Weights of a small GPT-style language model, trained from scratch on English Wikipedia.
Size: 16 layers, width 96, vocabulary 7247, 3.7M parameters.
Each number is 128 + 32 x the weight over its row's rms, rounded and kept within 0 to 255. Layers, rows and columns count from 0. Numbers have three digits each. The size before them is the row's rms in percent of the matrix's.

# down: layer 11 MLP down (transposed), 768x96, rms 0.0855, rows 265-296, columns 0-95
# up: layer 11 MLP up, 768x96, rms 0.1, rows 266-297, columns 0-95
down265 110:125085095144097112138190145161133113161172167146098138132134162089168118114104127171107191128107116182144084227139065103129130137094144111174153179079147141155164146130163135107118120181081125118113164105124143143134079126132179121164158150093071071076074132081089102147113110094127107157
up266 070:163216109135131151144109091188096166149120120145118111098116148113122149091131098156113091119158075163092109165109107127183211162125077152101067143166095144112107107085111112127174116143176102125146143067088150093102144180133130108166043147087094179133096127141120149118115098139172154092
down266 060:129085115105093125094171118103107115121177193137140149105123113185087124101111154054181172152114085139078142067101199082099133117157153171150144092112116115166091117187144153079126146130139134156137120138204148157205128092175179119091153116127159079106116123117146125102113130136079125098
up267 120:112176123094126132153141102199131143059149154112134120118097150131123120110128145091155216151127117108123126121115170129187116107123105115235158138144126143104091121172152095102166138123125216079098120079131082130133083112155153087083111178143149180121099152085183151108177104118094112117
down267 129:088205104134116136058082132090085117121160128130149161106124119135104130125160100135178148157113136163139125141147142115135160121092167097143153074180217161172146087124214093146109103141144095132160118108191161072060100135071102119101145185106157113107126149084128086120137126116115118169
up268 092:092151106170173152114104119119169088149109067118129159058085142133144115109231145108125112090100092126064199111141130131129158081115179155115134091143076119152125128170098146118144152157147161148165162022104109117155120162112128119106095142187113168147137134129140153104078143104112171129
down268 083:183105129078100119103180126114148146085182075097096113117089138150142173159120098081099136135121104113141144143141133183121085186147095141153049088168120107112078150156138139160129141118146123114072106133114146162131128075168139165131108155085094105078141164122138134149222066111161189094
up269 087:158156128083121133133190113118108136114044158118116180099116155169167100214136183153135103120163109101086130101154139072088127191166177141105078128103115089225103095117099091143146143129136116105088088126131041135115108119158134079099131114110095141121099146115147139128134094171119123108
down269 075:144097071193081129129126075081139103173192142099086129165102161067086143060118127135073099162154100145139080083173101161151154135123169116118121134152155143149087111128155102124153143153148132160087162111099113121167150115121075127090087134197180120120137149105185197136155150110112157149
up270 110:127133096131089133105122116166140120049123124183102193139092165132124076180125115052082107120101110107106160111114137133141205190120108171173139140169104134098070129132181109081123097179124160122090126138197140099080129077116176173157099111166103171136158167111128155143121132137118160120
down270 125:092137129166138138099135083143127136144133099130102026104071118119103110128174124138134141146083113175130167130112071119094143075180146145130159099163213116162083099137091152187134113114131095076152170132102174131089118112090101130113169168132094179150122130115142180183138196132173107105
up271 096:085153178159106132134132156106114155057100158111121159089105177156114095151099126130145083114110097171141107119135146080112177135121118175143123131141143119108135172132121178066091136170107146138156140099167093087142118122156133100061117088152022123115133146145141158109214194160063151136
down271 103:141129091148102132140123131098169110168098131138155108128161184119161178101072149065126186110136136114118140159150032174146096073112128130114184113159125110134164039132137161109154152158091139139156163080162100165156108131125095107179132072091152153171091156080170119144077125105105120157
up272 109:133127119115101171099165151105108165107099161171118196111125077163103144127129094157141121157103070194090155100084200189135112091148075174120095093136062108072145143135149132090116141155164177129134087093183152082141129115137120119100127112145140130089134072160157074160145192131157138114
down272 128:142158131134109183128124177072145123149180121111149116151117112110144083091107120167155094108097117116149137126078106080125134041129134120130129198183162175191143101078114141179157108170102154117139114073119119111120113126121076197150088092165050157144101122143108184132166085134162144102
up273 095:095138119128149181085095161078108158167086158217097130088139121145160120137125186114139071152037106168132168115093183121141154148139159142123090098115125134109136088097083149135110180169123148139119112127165121120136168116097146090084155127110162123106107129202049185091112146110128143158
down273 083:111088167126109127132168152144108145168141100172100141137167141159149136170121091109104083147160092104150120142120175163062157097071148150161100190141104154138109151143116138101197135130126143079109150121134128106132161148048145143153062076025079141154161128074126108127166128112112147067
up274 094:112102176090104115063137177085152184152142092171054133072110173195126095101098117157131133140172163142166153165080172123152122164101117162103151160120126156153145118114120128105119117115137157055115102194169174143103128082157097098097173137132125116103145172187124172093141163124164124095
down274 095:201128123156143160118101118148122138104119080132125108124114121122097114099144095066190076159121087175135179155166138078178099150137143131110091138084114113090104142137086159148173150090187088179113163142147090142107152123170210150103180115118128135124124145092099083122191124043137098107
up275 102:084159161103084117150159124099127161141111085134131182076105137239109092089115150121155109137078143101160114131019143115116119136111111133101150131135076120155157165134121098141105160133142176114145106104163106079179123141146170159072051124159108144131153157149081129070112128156156103125
down275 094:189090157103161165159125125141094151119099121119108193153154161086113147113180106047165160124129102174120123114196078129166123110110184127156129148146151144059137095106125158146105109124135123074109118124089117109148122082096081101167135065083124192107112102126150143185118108095166158061
up276 105:089132101118138134125139117059135103139165177120101109031068163127145124175134213073173120128101087183084120147111107128130131162136116148126118143088117141156148172115114177079089172127124092106101131167150168087157083135124196122152084108141083129100143090121119157128079146108091096175
down276 109:100163150100176207062102158201128106102073158188165066175096115144107155127119167119143104124060168082095149106117173147145116095074102122132125062121163114114111147109113114149116128141156157165146130071084110120129109152117144115068167113135155101182152125146124094185135120096151148128
up277 109:145144089113140187140092153118115134097164159084061163146076166119103142111146146120148143168107062161130147074098165128140100134089100131101073150181106108168132129132121110077069120134096166125085170066110130130158135186115155082171079141160132181131134165105150179102129069186126117094
down277 116:112150146179152142114092114124102154091125126140188119089098134113125131062119182181169122118146091152119098134100142135087140106145112093070076170152144169086138113116126135179121137151038130103109099157145104172174123154153107072115189155098188196082085121091123138144090156159185117134
up278 096:149103152061099142093138091131118155097095158147147164121073046163118097139142173166157125083120138119131134125163193119104171090145134103124201051133125096124146149204111142134140145128084169056149165128121173129174133102128129115140106149182171062101114096139130121130172123166088144113
down278 099:160155124124167131176088181118127153203157117150096161144117139088142091161144082070126107202129120093078174201124110132044095136099136126084135187115162107142109164112134165103105131112105139219106125118183079137126113113142131125120156121156076166116099111117066127141098142135142145103
up279 098:157130164083139115086160095138099128100175044146111164071114129100129158135131135153122160103061113109175139084156177143137144142154121129185170124081117098134068126131123169122177145152119127042138114087103151126109129098108209081145084198161167112128147101126136176094171125138123158118
down279 094:162145145130164128059120071095142141113157137111156104146164132060119083078139193152097152054122094104168118094110116144168104136100142175184141161176106139167109119143078117144061118137114153088090171107104096187100153096168166153110121096113112124137132109145198094111128143107198123151
up280 094:135188108177121132086103110061082123122152094106119122127180062153107115059124166139119181142068117136070138138057121169121129156123081168165139087152126057175091136139114157086136158110076130104152110116151152167109169103177153097138095131120164151137123097119097190088165120159130113142
down280 083:128125118125095114194062157204094134135142177141100107165154184147144085117088121088169090091133161160144179109165080087088111139158124135106095125131134162152100128116139186206128108112091101114115135141154169175085101108144182111153096142141168137121153134143057123097113069111091135181
up281 084:133109146134119141092145069084074085114107130168121143127067179140146080112165143141085108118147144109128174128142114080098118160148157187129150155129081155219122173161087118127107161073116140114162131090122079124193109076150144123107124145117137194135114107138179075179151158117081169084
down281 075:086116127145125097142109177176184146169077117097016099125126157128098144174039089139152117146144110144174129179145144158166054135089147152145100124081180121085142104142130141154115101149121127110076113132145116133110122140074127084172141169160113098130141132107118166163117118159062165126
up282 101:103115115084100105127185127127126159131127100149078139128117116171062100160090166165114152117135109201087147137120137142195082116128092158116108134125173114153140133133072185147079187092144139079184044207129143061141149134134154040121150133128128131101115112146128133132115150114147108160
down282 097:150105140099149146106046111069142164089191157129109154180085136100059152124140173150085138100138095171147159114130107131180109117166145106126115169180101176134193140096125138115153104083132096187142146129164090034096150116128122174157116119134097132140157134154102129082147122107138104061
up283 100:176126161146067147101103046132150070138122088140124094122090170139129140180118138115170138112086126119111143072138136110160136181136107124148197174135097172147151179122116159087119092122090142152103105202157160114142147099134143099029113136165121069133127135101121196090158124164111109114
down283 096:104145073178145151093108147120103132119095177141179174116140139094200128075095117105115082147108128171124135117107138163131166115136145100105107175160072065110119064126121142114152142199134156119157150108098124188134063100164159182114124055106111121181156130171113099147111129096083101176
up284 103:160133145089116099100151109104113113149165135177119119048134105146093144103146130146118075148083106143076141123085146032167140135137155138158152149166111146060127149158111135100084135150137116109099091154164129077159155103108155133105131152113114130061140104148078100120232188134099098183
down284 098:113141087142132158174135105163145132085158134109139157112108190138152165100065069174114126176101099123089156144186108088101076093111131095086123121161139097081188190124065145116119154100123079139164116124107133156136127157122074126195158128136119154229135092126144094101120107109125116176
up285 099:073112186160092195140098113121119148121168145116139180127072189138144103148151144159164112119055104094130181127089147130149127140160065114151120080109126158089116102136086094074138129118125134111163053181130132146092130138149111136053140118146148091124066156129044107112153140145141175137
down285 095:132129099119154151158142074132112187094108109150083099129179121139130098146123095058105102155151154149163170104151162073146163106121120176116171186157142088163110062121114130073082169122076093109145111114118103126156131131110102165147128072136121101193177126176221144132130081089144141150
up286 085:134118106167122111166086076172120096146119108058092111103140146158113091162154171101151138124146141149078155171104128116099165145165094113145170138064103125147113145124095154147098154167163143109150167125129184064166084152102188164132091186189125124130117105128073068125134114196066110153
down286 075:130151086118125169079218170070172150177129125206125123117120162155134183094131128178059093095100160130108131166141078105141133125090149125133155130149100153105130129131144134062182110105086088086144095095146146081122104099141064169107142109096115129145157158122150154129180122074169152112
up287 089:152135104125095143057175120152077180174085098099115057112111135135105147122059087101160147133142123165149182134146137159159140141140148122122104119155150126140115086143184132093159112099061177117080111128154136135127161160101167135107118089147074136082074095155178174108103172119113217125
down287 083:111166111071078112100123109085140082133124153129109185136096142114091169155168147142160162125136120100127111166087128156216118125080171131136164100097123191125159157131142102098167115121148086079133106123135159073164114085149129128094105137064187125091193183092144131142177110158160121063
up288 094:093045129140093154130207073109093059131141091158130086126095082131129070190151149127140094129126111162050172143094150106118164149106102123137147105074131151141097144168133100144147126114090123099126157143144144139150080097164145144183072129190165159079139142146101124134113185145102160108
down288 097:132129148149134129140129146109174163122126096138127120091120130056189107149184075090070083127127210113110102095176192106084124055136134092125107189092080079086150136159180158126159102114112175144119122115121177094108125083105180128147107121149122146166099092138195129159146127137157117143
up289 104:116099140090141124084118105167091160106107120097092123112120149145174171091158152147126150089095135161054128163116146130113086097149135207135181177059129153125125075143106180094082127166114109156052136123177122126167113091135161079128142158167123087097133100102094111100106181088096084168
down289 113:090148124126182201088103096137099113123130144161187125150163138118120117143159063161134131159124121116159119135131121086125087148070207097162107144102096118096159094109151125136078156108165129077154093188153142136159049129115095095098101152078152073133152104124180124090163134149137180189
up290 105:085152179077079175135129097235115155104149165144095151134100162124114060131141152113095101149123120101137103097148161103087155132145128122161155144099098062188102167233115133159115117132181135072176087135109100125126130129131168118094134151114101114081114166167146119145105114131115164152
down290 126:133093126149143153106129168127063124115111106151125127156154064106135082117122121142168121115157110140245114095141152106100087110192138096162146129166120124151159128099180121118157095099102127067141181088106126171177125108109114063150087179127146110061127160158159143106196083149138093134
up291 092:161130126079121147094102149125152135133110082165105095116110070199120070159200157120105112212054137165061127135165171119143178129178156109145144138124160132131113172145118136133151102105080143153133081124150117158176143172146160144120099138110171119098113161111071159156161142162125195096
down291 079:177170122111209107124128153182082131155117107123132123109118096077152098100157110154175169052169127102147165169123121085116142108128117138083110099116142127133050097112149129137188095179129134116139127166056096137092106144057125136192103196159139118158169098126116082144102158108141102132
up292 088:090127146141134130086123105085167196138114140134126081119085126157109089096150161083135204131092160092093085110100187106127121150056145152124110061077068102157097154134067109128085131135061148153043113112195143130126164114081178092135138142143144121128104126146116118133152148135143105142
down292 086:058124029102154151137163097126110145133080150118147122128143106112112152141089163096106066163143159061090145079127172147174142091126112106149170152176125125121180202125141119097075159107165143113134169099196091132134090093107177101141100118119165132109129157150127087101163077147116131163
up293 117:082146163158133137087125097114109164107132160143085118141124138136177054086116165132140109108099159150159196102070137122139117133099162164145075076094116110211086128111079154158139127115080146092063093112117119101150123094161162112106086143127192119111072139152164193117075101126158093129
down293 133:161123073137173166132155177183147132133139071097167096197130117166119113127132166139068181093100126149101114113162153148105108159087103098110115106116111115137125163132135171154147061144135100114098158137151144153092180098068099106130132130074139152119130129090088050150201154059155167142
up294 104:170093155133138159068080115116166129126142136161087158095107108151146130164160123120094092148100106095090147114072122127177169097106129122195077158113085163204145152150134113156130098164147156077109184138169094136087173147123133204069087145170129155085142125135113158120205141168131128137
down294 105:063128130099129152181085167116076143166162153154173145133136098100137147141122095133171130155073124146094155119129065105124102190067103089140100097166134165170189123135165176144119103054126151158101170088106102100109152170094138166149107138121067100120097127186160107146093149102164143084
up295 108:096145135095110085155125072166124095149120130138097135122088121177110076117093175099126166073132102129121195066062145169145125167133114104137166114199109175097109141178153145137126064131176115145165057097133122090167132092169188130078109117169131115118071151148142150113113164150107153145
down295 110:202131114127104121155178105120139146094075154076103128170109135168155093120058088168099204142123123134136066131116158167125056136087114096111173087148101117151139208118138091171160100152146129176115111115124111137175140116137125123170123049129093099158189132114110102161102138099155102115
up296 078:140100152182098201167096146164145171109095102110109156122097093147192112182057098137135086133133151145109180131148110098150148173085143136093094149093113147089135137071113156141117126091153134165175186137040126108096147116143137169161149180120112178114094136180155094140121072125093143111
down296 074:117156109103171124091149117122144156077107141152095063077152136161082156120186167072102134131121162118143122126120169082132093123123046141131145095150178110156119159131174077092167123178111118112114083165180106103178108130159157163131056124175176129114155133090139153122147204154095101101
up297 096:127141073108138153103123114157108138147175147074088167104103120122152102177144135112134053154072075103160155095084127162144136175153120159159136113173103218108078153183126161052128131106097090134112114087201131108101147161125126081140127100165143087142090106089115128104121138162080110091